Weights of a small GPT-style language model, trained from scratch on English Wikipedia.
Training: a variant of Adam for these matrices, 180M tokens, 5506 steps.
Each number is 500 + 50 x the weight over its row's rms, rounded and kept within 0 to 999. Layers, rows and columns count from 0. Numbers have three digits each. The size before them is the row's rms in percent of the matrix's.

# up: layer 10 MLP up, 320x128, rms 0.109, rows 155-189, columns 0-127
# down: layer 10 MLP down (transposed), 320x128, rms 0.105, rows 155-189, columns 0-127
# gate: layer 10 MLP gate, 320x128, rms 0.118, rows 156-190, columns 0-127
up155 093:554424497523442488443519541426532512347496482521501401479495520457626545500552446510403511500570465525466510482504453538458506513452465560489449563383533596481439456535517503523507483522533492476478508470543396503481610536530537500480564527471529459519468535398587546486557486452554611444393564430527504616550511491456426506481454552540549520470491481473501526453466397469505530469440
down155 095:488459434466475507456546495570466535580529547497611460507541508562481444545484508618495502587681491445450527471477507495392470445517556456540538508503494416418473425423461430457515478530472426493463527441531510487506446511485501479638433519515432491466456425529549444518525502469495541477449517451438483565486536406403530488431499508463497456452575545518511505524470410543493418526581
gate156 099:437438555475488561368470526494477466428606423526487586570507391507578576462412511474531457513506546564548543490466478626505536502406468430442574541547498448521539431524491596537557556539565575485455498472619600550503545460459520443538449571491517449581475463473555497514553527474455479542510474529476494508443459509455516526451561554514518458481468493450499547397462526489552499486536
up156 102:441510506471536514414462494554464543529559451486495574525590517530461512525397589378455444471465506542512356549465463533450484586433584541545509514537579416513588533425489532560544523568502523574550577484493506513427458428474472445395536589496496518588441480483504485448432472540554468558463462495495531480491557522444542560486506455408487439570466552478447511447433442533525482514505
down156 097:488406523458561486607529532530483478502449446425472576533526469545558551508549457524510523452472483526516494472491545506529491439573448517463532463483537521453495554491454519585466576413547536548464481479532513482508654545485478426499464507421514502515506378505425404555512467550453533401441507432519376452451523550493475464511585478434597500513464501496569520404524451495528649494436
gate157 091:539524454540532517404529509431515566523460476546565476413556474494470525521508538407581500493493509547525426543403458530553458497500480454453513423515492407497495532507450535474530492464472611519543523411461540527594487421600563544513468445482565539533426448404544535431478512564535452516393535412443631484492499481493403428511491482455488399448467498508503476495436453570484455579548
up157 092:522547494381528516484506506549463501474541505518508535542472456404544484582441479538366418443454548523556481465536460530418528528437525481550495577497588593547493528443539426530621485522481569496528481518514455385508509551541468486500539586488427462512526470596454520489534431464552533508529499568527440549521481430527457524611449522566508455549454459399459556491517434405563526437449
down157 103:534517539515539488392490493442481524520477477519508501577516439504521552580470544515511456531380537581583476522425505569590421556535514509472436501498533476566550441450440511540605446473499508503515499476509523538500471436512511484455367553494484467513412439557615564422571547506508480413411539505502471513561517536512485508480487513444455476579350491461523583575383507522547548458509
gate158 100:506516438520551476475484497553486517486474490453516529455442377537472508494460440561538535463516498532598505364419490551514538516479591477467496405494606539538495508473395527479520503568497486486525495420516561558446493481456508511509548486416509485439426498441594457602581475604635502522502444526515503421529427534547549444528539544445504521403473527578557552455571524552587482508523
up158 097:509501519533471438419392532452510434427476579464506482541490471390491507549422510431400563482571541479545539419473514524429529520554485515563533485488503550526483527499583567425482561368521479543506463501470426610489492513457431480492544403512540448507547502509438558535506456469578429443502445436455495473516549538578461564581478480443575501474575545510394588534474505511425537531537
down158 100:528488524557534548582555433606558530505540432435541489527449476492481544537504478525534481430483541523491418604562549414463512449450486437547564501497512486481498498451464428622476494507444480562598462427550492463505545499511617561478489491576491563378465525506544447436526474537452517571542465514553535541403489545512575444425478513501484519392468476546556512406556414535526418457470
gate159 098:487539489491564560515516483494471370459511501509482568464608512444551500419550467400438452448552534557431474446517409535508457523442466555452565507458523499443459485519542520491517499542545436536482504524486471459565527367501613490537483529533479564552530419575544614523542484481490456486493408480505521477521407445462559493561449522493548635387528537522438503514521602553513458520551
up159 094:511554444615584518443457466504510452478443574627559553576622506454429468523484579521484454420487632580529420473444542547584537577519400473509403515514455514484526483437519448489521470534535529529491482483439539506516503526575444417513556508424473503459495516473439478414575443485564520486492552436501460529420516461469575482477545579518515523537530591556464516517514467499439470541509
down159 097:520500475484520551592544478493495541474549483487453495621476545479522462487480470493521482486538467427514582541467425384485520442513497468482534472466467555498452507526477363426502487495508476510535458579480475472485445396435532495489507413503537480535488594488528486623424579504404493459472561599453414501522517531519491514512550593519523554491459426510652373415529572567515520503456
gate160 099:562451428463459521449472486470480500542545493388487462482462529524438569508482568549533499571427578447471517448379499499458476471381467527501589507489516490493426434458449490528507355567517539495442535515580532530460438475511501603525500525476511637529459422535522612552509468484497495479523447522560500398496482497488468528508496445555462576507456458532380508441564405523503468525565
up160 100:473453591534498472459457446534538531519410508436525497454504541497577504495483531488572590485526583464485425559461534427552452597493447538528556501458421481497403520429448597509465430510502501611495549443651458551437451540426467433513545442512583501536484465517455586468491526519608490570570494469551518466490524527471541475449453462470531547522511572546439459450573478529445597479493
down160 100:506451580511444488414453461479545478439539495492605566434454513547432503478483522575495527533501501421473509526552474646501413588460520418457450520510488465462468462523545516465496443450451440386466442480557412534516523480500437519465462447494538499500491484559464493487515527505560492560509522505545586474534484603467422378387549575491514478549493457604563505502418424422526419531520
gate161 104:519485463534500596411487488461506544445502507511579464475525481460567492466471552484520504559454409406634550520465422511527445510527514488594462528580479534561476499558489546504558506483490557463465545543553547541461543447469544526614594496457555616554461504503488516560515563419552479549520496469543536406461464459537570548469445396467488542585475452513398426488544520523419512598551
up161 108:491438437469563503498498540445560497452489468568564476475455487438479410524587536524521433542520482411459483508602500616513473487530581489525449521522443540566552402477499468429482450485478531523496486500545540512393404391492528494521399404452445507545540536479537512563549541489439451493501436473429486461485514429539470598474464431562610578523508518428418459463508530388473515535499
down161 106:471460551483484497490538498368442467455562463456551438496494549519533471454449365527492437531551485540495428486550517537369544492472506523524546465451419524530557545465474576486449402494451430506415476472519458582530494586497503411396483490548527522457425513559505528433452458435502498489531544512458461640450590491479475444530510496506506458409496613555568534486427457522516503430515
gate162 109:477488567461478460472509481498433489532483474467481584474552412509509506477521518445555453468460495492471511457489502498525438556444386474424409500501437544512433483472446469545569537427398533520495528506463498389423559542530468516487530503454547591522504435435450508520462491542465513514434505439413473325598569487541486438470434417475544462484438480464544410393503398511567544502443
up162 100:447544552506478478482506517451504474446502520582513509479532549403517458484516323568401510516514509474507472529557499598500606488470489554473585463563533568499537479426535479532575490533515488540552621494519472529566468447460445493485500490491572549472430502491584473484532451533454602497535499518503477496479603497488469516411515544501382364590463456585514562465474516436468484427443
down162 102:456451503468535505444504559550525478539441485506437451547492515508468578553485491483457475427502506450511627581535580493520437404434471507492465610504545390477498523390532524506527401569547433479491463456510545523533565586496452433634466550438510446494586425471594478379453525511442484493562468447472444521485477422535472586499546538547457474525463525522457482504493509424457536481568
gate163 096:551531551532479457457428593631482529490508515491453573539478421425596506513464571467461536515441535444575511475586477485487512600534447522432431509523542520409508514505510544456546575484582517551543496519484494446556498495526543554555521492471571543621654461460515502556369526437514515538456526521540509549495442521570590486592463493527480480557560438466473469404507526510496518477461
up163 100:550574480559504541558432467531482573490549493507500540540500510428499544500527509503401507515458429495442557419555574438543464618503536564514480470495494518450410574425513531483503556494442547511504511462537450397483538541413530544474553519392508494501530441485543571540467559549582453469447430577485515446517448493524632428475612511470501556424573489458528582528485540506551395445549
down163 098:469535537510536576429480518570468465454471406498577516547471447443509583471440517504494503441465527431460482559523469496465533601428428552430493458555487576461516488551505467508576544517512518531483398511596571518455512493476495525408494596594483459603455464457469566446443489533489451533483524472432502452487595522407446455503510577545497517609574483556548508457433607454507489544403
gate164 102:530490525502476564447563554514499532465502499497475492484550386473517486570560563479493577428428537421551545435378530465533415510425545474467490484526537449421513559551440459502619553519539580532562538445505587467484550508512558468488508441445456552541474490546514488592568546544488495409469484451492486509497413437485611524465383502547503545556398437559522510511510458419445566461536
up164 099:442462464484590578466521501604571546528535514516570463505382536503369526577486453576489552531512570510492515530501581498418546513415485546607537526537598473501448469493496499463517470554561537604492533539539524476489466575467513440461373483485528503508504611557444489488584499517501620556513518456508431610457536509540495538517527484520441497513433433513505495496453461453529594522547
down164 102:537524431567527479541522555503476538419417538522485479494459479509583514559523488438529514437413493548485488439556544454507459515523561456427453528493451505483467578439531498521485599547530402470527475466423557498415523600544447485433494375509528482504616504487496564442492496576378446514524496456458449569525540379418442496453470574609550537484488549534545495460517546490494530421570
gate165 094:528482476514432394525477482444567538517494622430491536504488476546391485547494446541548369530518584521425493475438549430479465397505494537515605534511562523500467486466390459515438482535460509500515484496518517544406563504605503490494544496502509486462481456529496462491558513427463429490521552589443528492569493428498525487558457495436491424572450392439542413516441506411483529395487
up165 093:572491479492459449483496521444570471545525419523573511497520540622514500459515590474590522534425553503495483510418488501517538506549481587523543552581487520457501532495501596515488485576579507399476491553517485499517520495543482598571433556520438435473495449556462439462436573424540422464496603481631455515473524551388526502505610551469511514541456439475363559545495511531481487484515
down165 095:516518476481562576486487584582525486509535523548598469528451463518538547526431507519541494606532501449507468478504413552454530428428518502470493525460625460512517516529478450447617458444487413543491561560544513506550478465447435437473457563566534543534501558568547431573405474472462585514529484618452482490424509472508525398441525519642495533520544527571520495499463466565572466445536
gate166 107:489551500499493567463566496422488534450555485480458386457554471441457486639563447500555451621478514553506473382519504486477473469493464555503573613518501558532541440468458498522528425487471530483460384524465523580545454514430566460518503469493470474510448501535523444538506438457481562483488565532451538544429570420553567445475492510562484501380490564493402418458523426414493509478534
up166 096:446542547570561526483482485541572525530544505484598477530505426597475532449459487557474439460515507592432563507604454544433570493495527419429441545446500510454487573549556491510394593550532561486522578495489500605439448551527442499559490558522567562432527442425436511557482588492543481457386445462541487526475443536454400479490578499563483540505470521519509566520461504520486524558431
down166 090:473538493520464536517512532521418473487538554493468425497544477472509529581581548409523512442499480558488443458513388525397534488514451513477527582509602485543518511493515427548572523500427536449579484450554550413462447404495486366444565520492358438519484449498448492449566545493419564491513377519451531483463533441444431585488520421538480543445540473517481459501426462490504434526489
gate167 101:487580474392472434493588382471417561497492463581499427450550505509554523507449525443549447606506461590522508520468552486469502488541429455349407510460489481548489466425477526505521588532441487519499567573501458513562529512503612490513454513482537504548568566423507526467460489529507432480443554515458461432510550482574464539484457529412441525504441526536561539516481622506525420529455
up167 104:467493388532428516387457508530572443517492590466403546555443510460451497433403565532520468572529522491515477440467443557505593518561437548461545530443514489630540476540453459565515485535495497522417451512421479546603574528491546437509464485492428512495532513518491476488566460573427422504482519471449491584490526452468630530505492477502478447508481521509514452556484609595541584507483
down167 107:507451529547521504505467568461522467531523504531437560483536509599443456489583472548519515490641506495489547505433480403513515440433541590542605511528493516473449456499501477517441503569533411566544501500508483555477475552502541618457554447506578454498442472458534505471491504437573571533523368542495535580490547573427513386594548549540427496495513484412492393428488460547459494545525
gate168 094:493466537434438462542445515477515525515442546437495470371492554485525475470554517579503552514481443518489521417562509486573441512502507479422523472509471394587579489514454587493490530453504500522550411467557516585464557523510474494522557487423518576397495486514527569450551549452543369460434502506428528560569529542559487468474442431596568486401485385552469541431479434505565518498456
up168 095:504436588492528523465423379545514592469497549521484484472492557427465493583504450619477600517489498414523511540515492544539531460455496578528457420546503504452493515477484420503460504499443507608598403487478514474545426503504462468464508502444499520457574446438471464524529447589540500441596533497532501492555602501558472432508490566634492429562488516556501474454427458546420488440440
down168 096:479491514404503419475414467581540464591462525471477520505457478521510458527513421490410571479539437454569509534519523555495424421570535408489477436488466451514559539536495404631486585565452419485488452446477633504516494479427482503582487568450522547455466457471554444554424528452463508438520589468569494511567476498462509528473497551574468510488525437476524497417545560537548569487418
gate169 095:568418562469564494389424463461543511430484511581495568428417434456478520536564499417521510458452476441583496435470463531527471482496579482469454551476497550481476453575513442441585503507497610585523552464522486543591495469477492530426569535439526509554516547520522498510568553509524467512565510537540594516500580489550569490475422443481552454489533417452466571451534440584639505532492
up169 097:428462435452489485487596548445446440522433524529512401550583544522569534433480451605407356529448584513493519406451508493494536472473482401496545482521553491459419490506525493562478460435440432508443446437529545478521526497612557421554491580566428529478462454442531499513478497544568512445440497479428519528514483497516478527533490562528478470458451644478523421515530456443468509510478
down169 097:444497399451466531447456533506502536479477507515535530556544466449591557447508539553440502481469573515480458487565463473501478436535537498509480528509540558558519436537515470547544466455461560535493584421428433488616444410520594519449563514462506483553470526541530676605587497492610471584405485607510544493491486455512617517555535517521470527443490570515452503477538527557493517530471
gate170 109:496611478496493509471414450537422532428490569597574604466536462473435458535451463513571507499545388541511436435475460464404545553526523403545479490529472474581546483546513491534543472469391614524527532437526516560455518522429430448468512480498526546466521429490549482435558434534471498488456467525442556481513418427543557532484421410465404578507496581470538457539491533470541478545487
up170 100:488578528424536496408511542475467404440438575564510491482494485554475521419439471507445535441558469469473384559434480474596474446458546519484462447495493449523486511517566475559562519530562486413545449479546504517494494466527423459481576454389450523543416524452434519490659544483484492499502435516485498413523468608553578501458470496460480506456499571450503573523575537594488542545421
down170 099:436440492529541506594494503442574526535557440462442507407469514513596506525489549526518484577458505535497550469566526567584494474513534527466459366428482485479512489511415488457500596432488455513417511494519467462567514460517628573476422520499519473436508484476544446462495428496499434459515585529587459492490517473595499466503559521484495422552449432664507472520394473564497428485547
gate171 111:436542460475498482494487483497555481462469576470527542529432466560507593528423525489503433473463564503531478539514517580505513448447464482503472550528614491479520477503592518492529405421563536420541507455566562518465485601548554402455474533490565618542483548433462517462508521391535519511614452446444490482538486459595549531530466401453497456502500476437451536550480539437481598604406
up171 100:450436458437553544502484544499547399474483455528473501499494528561405524541462470595528509501456552412491479462543549561418601487495535495495547517537604492503431477608517552529498438535571548517526490565485529529476414565573424484488466598487472531497573407510519519474570461336458570598549479550526439550544550498515507491495530495470469498566522420490463541566491524413563563442489
down171 094:507542548519419515617543544441470568518488566480523460494566490408549477560512545430422494539590482554457586510467518485460422486561470492509500433501348520487454526509385409470515516551505462524490493562521440458577576468459515568529482433544478432501550525474552433520470560645527460533485533494454439471499449486518472476438459605496465470484501514576526415476522477556445415435535
gate172 096:556449537474424558560507450479440548470433433480461484508446550570584439380512461513458421470448513500521532364532467512531378507510471526497426453430428484450504490547505540565452506472553456468475491489396469441553554585474537544491549532547565472539521473406537484510450467563516485446598447529593558402599487479472522494393502475503469531515499537489444464468530490514579411527515
up172 107:498527473405461456544480519451511437581477498563469450586419468447463480535501480426416502419498527521592491471436511503457582474460526556497400458550473489472548500483515550428511548610512507558450600574484467493466446529530505491572495458522542433526515450528408580467499407585552551384563448480491466434466539553525426593586491536572554551545514495493488512516459501536479564491608
down172 109:438564541575486480516479681542476519579522455423502487471464484464470491539508610631467517483570497505474500481516543460461509494469524443461480485622590521494570437598457500543509509527435604491411536553524565515554450464546484382462492490422464412537462534406515483452518503484594535545491540468521480608455548478470494489509485529457542505554497495464476562476473489557572501469420
gate173 109:451380426481478529518516473491436605466550486506490487424540539522576524517499552457543463434456533466562499509488549485428567479538466432494460545394510440549467462468535501477508484503440492510544524494554537537521537556485510522514580516412449629540451543483469407558505461483434409451524499448458540582495515470536399462430470504580420578457535393467408505494499475581636487553505
up173 117:524469551450470533527530453518481576516491489368477454500509529500513530464510502461459403499481469469394407467406538452544493428512550475430412518472541532492406451504485495524487570573525451475593446573442366486519546435497490448466459506544472500494527488509439466629477426555473407495442522400524469500504512471544359491497584547455474526568546496481467535501467435462460456428571
down173 125:524402567573535452487550530420425510502549530428485427458566482539488559546480537496527435501530519517472494425436490416484499401470497473427541553383436531529473480459497546493496622501447400533498522545486509502515587460463574509464526569461500466441560570522509474593423415460441428463490537470511403484481451521459407467462351497443471572433511541464529467460504528512502442470518
gate174 089:503457518486562508540523489603415609447542554462430604514575504466554478481478483486503591433449547426489513591419450496480447498532405519452425470579521554547457450502527493519491515552446412458631511538425497510481592509525454510551517499505512464545546412435550496516441423466616466453559524457462474424529433476516534458406410484520449485478456476494508421543536477524497463535442
up174 087:501588413559435561553528508471605498507541451460499467564466547577481494566458525485525457641406570497561495455472464500558534498531471591554495584434534454452487462488394490483583484439573492558467562476462546467524475474548448510469548560398494612502529510579460563488521526491451501477470541543581511528530480462545543462588587485502542540491503439487485498431472504554645535521520
down174 089:554491499413477472456485447492485453555516511442437515470553546487447495481472527448568502484513436515493598502455506500553545573524458504555379497506404512456505493533426482493621503562509549501476451410378382534549515526608462483470501550479485515552493492476523471523417551480587443482420508533568554494594509564484599538504519470471367549605505475411507499446579460545528516496461
gate175 113:472551444516459503460415617574531509521581458488448487486493442488474463594404535557494463515482496512498399438507483405547513497473421454439456590453502470670508477511507546451518451445492506549481448511503492485512598422428539414509524509352577501623432526486510548482573423495567535487509525480470548532502470399485524472517551469554493509468463462493547507514473488451516547437454
up175 111:499451645393488558413529516557454524532521476521527554468497460554584506499404507449567472480492560481464499608562483567500575427493465509483519525447434426578542535469511563576541479480481431545510546472530518590469494511434488480541487501541489536438472467483481394588534535403454489454482374462524485444548484509429432598497540544454499498520558578547524506441419468520481402472505
down175 114:503525537484567487557528517565507495550529562480608448516459506502450477504568464448520455519527497487444413531496351517540523486493386476498539544508516539549516535420522510602589429571594482471473517428583441523476509458469506462591412633514432516526473493467466394505511551534496586445482444492454425563533477511464467540466562435380433582506563526537490550476484543532517539482479
gate176 095:478623533514406498470532511444591551413482479475584472450485438374528547491511527469507535528475491459544452533496590495496459451514454496476450507514469521465490476524484504510537403407540497568543378429530474447569574427491530524457547534431500521542451403417551471506472478512603495482517492586481561463526541452557560465475509371504478484448454468502503334467552502523549487492550
up176 115:494428530477418495503490552389502483534446425519625611456472556531549601464500494448518503473485449483555421560497564564656451481391567545438600542476496457503440458505562492476478516537511501482448499519582501499514553400428557481467462482549475481479475383523464518638520562493486555537456437471485483480471503464539528507504499493478473526413519442553493563479533471417490482446463
down176 123:477484519470488566561515547398423455514564501485585605544486522465546554441482497472398485530497375440582498492601463499667518495437509550476583523515500507528510440530517551416472490550493498432491581492576440497550517534464573465554533574510492470450509521600447454502442584436499521466468513416543497461579450463485502509535510522394536508434477521497474596470530469416477547502515
gate177 096:550463515455413502556448479504439466477532512493462536403504412540504582431486530491507419500475524542432466399456399490516502518452427518494475464419578529522481413533566479443577465552446572436462453448488482544500545495484478483491559527487480465478561517519618497503439460441522468370488531517578513459533533517534416482531594565544546544431437510474494549507544539567656408493530
up177 095:522441494463475505568558444470483434444436530547399572448551506541529498455503567479491508502515463492397529435472571513526480454429447507464512537420468486579539456508550488423443519486426526437504461558482482656448572596436495537516507439490459462461608472530526401496470508494544562475492536514634509512469515482440579510550568531536510505496565548514485484432546582552646474514492
down177 097:536505500539510472564448514422523490431533466547611534539518505555473511518568441559419613443470461410447514512564516516542499507525463489514522593541498523497451506490457502492514551527484468469436481386593555518441522531505452570488473442533518566459517650512484459471527560456441566519552539540475497600448437480535530614520556582518479520462602571479609550548538510546534433408504
gate178 093:484551442508470436464488449488427450492507508508591396385434519458481540559402517510498525367498547570500369412493410475474497519496555441479507488493594500473482528528493512614513376448514541440484465541531485487440455377502514525591547533512554510482449534491504547489483461595537388508449532479480559480463521487537506446513508456414528444476500582447442456508503574513519494491572
up178 087:522472499429459452563536531446529529478487533469458527565570305455480406537507550477552483501401471492484546520405513460479415549564639490487469435425493631510490456459449492462521462497495573511537504473498479397472532491486495542489531594559516470497418475537550523484504540458530562456535477485464538522567511485533512590522519531516502557495386415518496449497540519501631543439486
down178 094:470495525533460519454464538571469507563557485509537435504503497470468514490457513492526480454483525563492392443417482397512491512475541509464437399603527549404529598507487537490552421410455536543505474569537419480409505414500555523608500581513520486525439538566518574487498485584529366529485519449504463487525497462481527505576519481443636427443523577428578517504587509473499485451547
gate179 108:524529518511475613515510441597540489572580518505529526495517440522591465542419517421558418491490475505523520450449501405515456446490390478519448588557502518514435425579476428475509451530507483632557405554423444492496450431491570462498539478468586522581473553447502526602455493409488447572513520467512477495507539478562539496496504487483441611489504528476487451503602479554527404478510
up179 104:469578477512596527478422489458516408536530541551566497493529528542522461487475437472453530494520459561552487410549492457541400506457417462426451489574480523534469579534504580479508479471540498584530521549497456531469329458456465537463510482518514443491484457486487467526476515492341542573515474520511533486585564401489430462508482529474494492498513609487447478482540467617478595382450
down179 098:505521411579445576530491440357527503492447425567498613522376550554472548505532432499406492507469480450497385570524445521476499467499560547566556521507507499606486469542514435486488540487545523479482565495547465486458478513474633450492466452454510536498449447518436498448548562502461457527505496535469550521401501560509518579476547382428514432463498528552576530554494552447538476479573
gate180 094:532551443511629551481566465487466530507518503460591454393492488421488459540482473463469513527482538485511527451476501371441451523523572585441463453403491498536527491407464609531551504562465441486531466454404511498469526518388479551497498528542499493433463475502534532492468494542491539414544477449508593569443511485556430426557596499507494458580442533462452504439622538531433426449516
up180 101:537594545400483530416552517467475477418466422539502438389475501468515500426507494520534571496541580555556506493493425423526549517598521416457561476566521495527540566559577491484467432464515564525459565545522466524494566479449411447534470486594503548575408513420488528473493533503583532495417551511503522439504447570404521547508473553568519531498469572448453531507480500506487433485359
down180 101:518528478415486441544475408482515489548540518526427425529525617485582511499539456535501516477567529510541540518586498429573559454521427462471521544526467536469389518499456425422518465411485510533492458550490527511504569446501525481526445457550446427454529469525536498452512598483541471394348514485525400426548437530518463537475496499619546523447458530553574469595456419552501488526555
gate181 100:460474530457439432476513511524500521567503550497540446494516535439553551589499389550593463591499587453454488551564484577366566503512508475465470525535545563499527494448555514570463435458503531540552496525546487490468528566502426536531536551459409491608488446573556534453423610476434588532603487443500472501476510496542543594484479473602519559579488489517437522476507413534464463527550
up181 100:452469585470482570449503544634559548522500490568478541499490490462585505526460479559431563360535541489412533513575443430555553581538574426416606528515556551569456425449545559606405537466450539478495483549528541503478440451418497490504487501489396490516524544541556469503473544477490542553508488538471464528553473482479440545543488592537527406563558524534467486499526481492460510518572
down181 103:496503514507523575557492498519484453607473540436444538518497548556464464428505489427505619462400479437483514485462491541546542507547570481484476472475464502472494492459453568354435495500551368552461468586496522507567536446456472513457504478511416527558543501526455448496451513577525455495438544479561438483494463485434538436507540477508502465376478300458473493492424448568487462521550
gate182 101:514496478532489484471414492491495490541499581489553391437515543535448495602511515432511477483488500621455460413479523463568401410532496564495550507547492571523499538462461495461482428456408506434513482557522531501498439518466561515474485531358500510480563455512455458397524496564488516425565509379517549524405525453492421455453470429397534429462488491499518461558390536490525450413516
up182 102:627443518527515513502487506527442529427537504475434516494571414409536526418530479454520546537481543484403504496467463460467475601488487490499456479454441587533576526559495551543548549471498500498432424546584508531498459428550606491533535455520468530531484602528592391464429474503391551447428544387528522592467542501536565549450484598524475477554513489482483483427437487545474447541506
down182 102:405508510533493459540446456486491423552527574469484459517466528479428508496558508438503492526302429557483503421475450492568446539562499535436572492539398522486452466553502500400451468551501562443532557531510632511525441588535544542498518486495479456448478506509484473451561466637541464504487618454542504503418497479489454490478414414479547461453496535490511482486576464459513448436459
gate183 097:500476505505392438414460472555422533547504614453373503516459560454434558454548554490477428428394528460579531523485539472452443512525434485507535455443559487461554489404523462546600459483478483524424475483434438473575522492562534501557558535435591532478445504504510420489459515461481436505544477508430498521554528477553509454545385489469451472519559480460447419543470489592416438502516
up183 098:524528516470545535547550487442527505406504425572597443516507400445605556558499465472510534465520587544479521478392407554487493525524564438458501487482471418565526472531541537417417553456503525512523485534509469570524504491481550394553566540555487530503495522429492526482588473549631475474447473473451532426424490543463467529467556471526661513490435471469493515486511448516625526503538
down183 103:491511457549456500516421551527465428494417439492346404471519467422470626443493610466481531405534542476484499504416474546411491442518532464551604502480508527508492447515505487543547548440475576537591524452428487506499497550566535439453512435505527415522422494464493471486480489486617485514493470408475544494542485470456522460415549478467519465457533442380473510534598425530520479515497
gate184 112:458488451473424615470461498576502558485494478569550549500533447407508479467532444562591532436472556472570544415487484476514562444506515452462565500386510365562489457493541452512544513446553558461525532534432504506471564518388552410529521469409595629550442506455542532467506425562497532440491462529496511489495471420468537516550482530476433532463442429439496484550525431459548455522476
up184 109:541526558509572475437486482478552434491473579577440489527534558484537584425436523479475518475469561491510467573489419497519409495510435519535596590511519478497478555467570491479407580459521558544453544464444509525460520635574453580560549587510516484558527530488559491565489605451383476458592412470501552480604532510429540520517464499550518537460454525437489572460503502532425508495447
down184 114:520523396573449534475454473502584548534503374568553588518474499386564492420560497482498518518450504446499580487511462486568511426502509474570588539451546434499487552549538435480467498535591455485579459488481507493461503553449540451427532556469446543536297535396525509474556502500470522539505383501475453490531467482511528446435490523512448505502480446517456577441462439484462456538527
gate185 129:534443449472513539496588508526454577366543502488551454472493409444539560531515499495527475487470578513447492424493505472490492450456499440548466513442555540500557472507388578502524474507491536426538398414472466535511602500516527514569483530494559543588455404423590566545490462466543492433510462445442605434430524478509490520478538470614455552532471465440487493427540505592567455495593
up185 125:531506529535530381505511506558578485529479550537428545508515480522526582438473598445544525489513571524536495538447405517458505466503539589491476395538555489534527472505523420612525645442525500489552533572461412532486489483547536589479536529491607520480471585556444518537496466480580421585491532478496523471567539533521442542486428418429555476554492485507474441595555425538443529542466
down185 126:598443523489581381459485507521515544464514481488431484450585460511553598569478607441479499465467541489513482515431479504473476455553544574472491404522545486447459525484425495669572572412524432508558448468484459524546528547557470618516500563518483437489538442494527483489506446444550408551504528456556493471548507557555497559512423497391576457517429501484513506498474432573487494521538
gate186 107:526533526525483506483532452438549564445594547455522484569484479513475582578501386560558517484456542558537503442453589501578482465448466421427435496427513501464516460440438468550543502466581490441590449423499479517393501497510605491506522477523460610478387412499446556581508541533482485380526575411541574452515482489521537401536479477447509548503506448543461482523493467479545441486477
up186 108:463499425413484548516473513487491453593445541543514607511446566509478520565466508440444433549465418520473495619467516499478514492518499531492604588468563462520484559556502510481486405512444556462521491471584511456586393533485522468525513523446574546493530508496438513450528475576522570527584426493460489504450542411490434577551530473442446488513459477346541590419514455483513535517402
down186 113:480481506466493549488516488449479518588584462500609485448527520504492472545546456517455510437482439477491514462540566530524486428463395633543566526489453463591475453545491504519400432438497516446557494509542527518537378448554448499520461533388611488576495500504523554496600482453487555503530400485474525575534580499468561559518425430461383477513477548452477623499547523519527497478455
gate187 090:563521569546510504543543482536565473546404432546554498489431483513609492477463527475519479445500507435509427497444474495488532588498494393426480566554476614486615406544468491462451536477518543532485507432537385533561489496494495489502541452507502503503488510502456404507380549548558563530458544450440585500435479437463517611459564589425542435542479501546578441516434445468512501464456
up187 093:558459493433491474471475542456483493369480485538548485466549514438508563517493503503444540448536488409520509543536439581456518507560542632524573466499465470585515514540461508404484522471531516481449486502471526430389460466444437430493582456529579610529444478475553523551584478562485503514406432536553456577554567426589485508594420492494585506423531485559466516450495567483508482520575
down187 091:487487559467486519531500534561453467434450438467539480544606457499464548481527498528456453485461571562478487505516530552467531452588418600521589496384513480632515470475425539459459464558495427503564442463592494577475511455493552462454548542445439581510510549534502595446566563523486460439475519409623486494452465547466467497534536455501419456469517506532489463492497509494562475436650
gate188 107:494505440608437435505462533518583481541537566396508382460498515504526519513516520500651439448472516538466543561486594501533501553478453507404480500524532589502409436527570521483459454447482536424463522581541476461481525462495406488430482581514536542547556417429528542399492478457568471452502491502521494520578450441599511548504527512446524587450524553522453539523522481490580399482487
up188 107:586462537516522591526493529529515545490435529553549534477490418546617514471501487567485486474544463432573509414472452572465532492436488536498535518451453493395515576557462398480490539506419460513506408417543467512513509517538487555412478420469505491554493509421533616569462556495426485477460485521554458535511555498463545398438423494448390491565584472452532604453530549516500571465549
down188 109:470420523419464400644535560542590449446491529506429454504478555521431491526538407546445512499538444525464452564533525506472500385547512435558522508500400463493403500508437481564575495457521530477510370474502490523535535432487576492488524582575446534509485475484557452556546585530504565586459485512446495408464523513521430489508473511452447436563539481484489460494406545468411460465483
gate189 104:487503476502499521549512467548557549448415490428518578495489438544522446533523499570507587570497617442515455441473624553574519584388527480459421535522530491458526480478442503470528529496486512492616470468509513509560537421500554547488458460482518474519458505466567514492445558436514489413553484538528573583358497441533532416533597449474444546537412481514528436437556499459553444453567
up189 101:459481535545493499505543487596510487423464564406487499527498526494507602451473540530513455533565584488541452444586440485565472493506467426510555558515508570448552514429585522534465596415491491527521479515531458568516577504472564532514548473535538589492458449528477458524532523478450495506390535505474457533468549408502439507324496513485492475393594576535494419546577472510578523587462
down189 104:469538434425513508501501435500584575505508487565510542562490473458438534493471525488503485445536544522511580432542617380452464533570497435460521537533564374474478463541498428476572482661557586414476492498491386481541466440485506510452525537606480504530497560464557483505513575537510545560445511491509352512487496512497491440517413572495483430561533442471521478534510490542472465445519
gate190 096:541497580558453449488378412510490490497397657469528536588480504484537355505464549470465574496446481458524609489496561531520449487565387536499434512511505520458446500431510448477529514515468446498470551473477456490549480522527462562517501533438532569507602447548552442474573487499477517512426497488539505482597451507539598537465488521565517497407409425524581525534422498517535497499483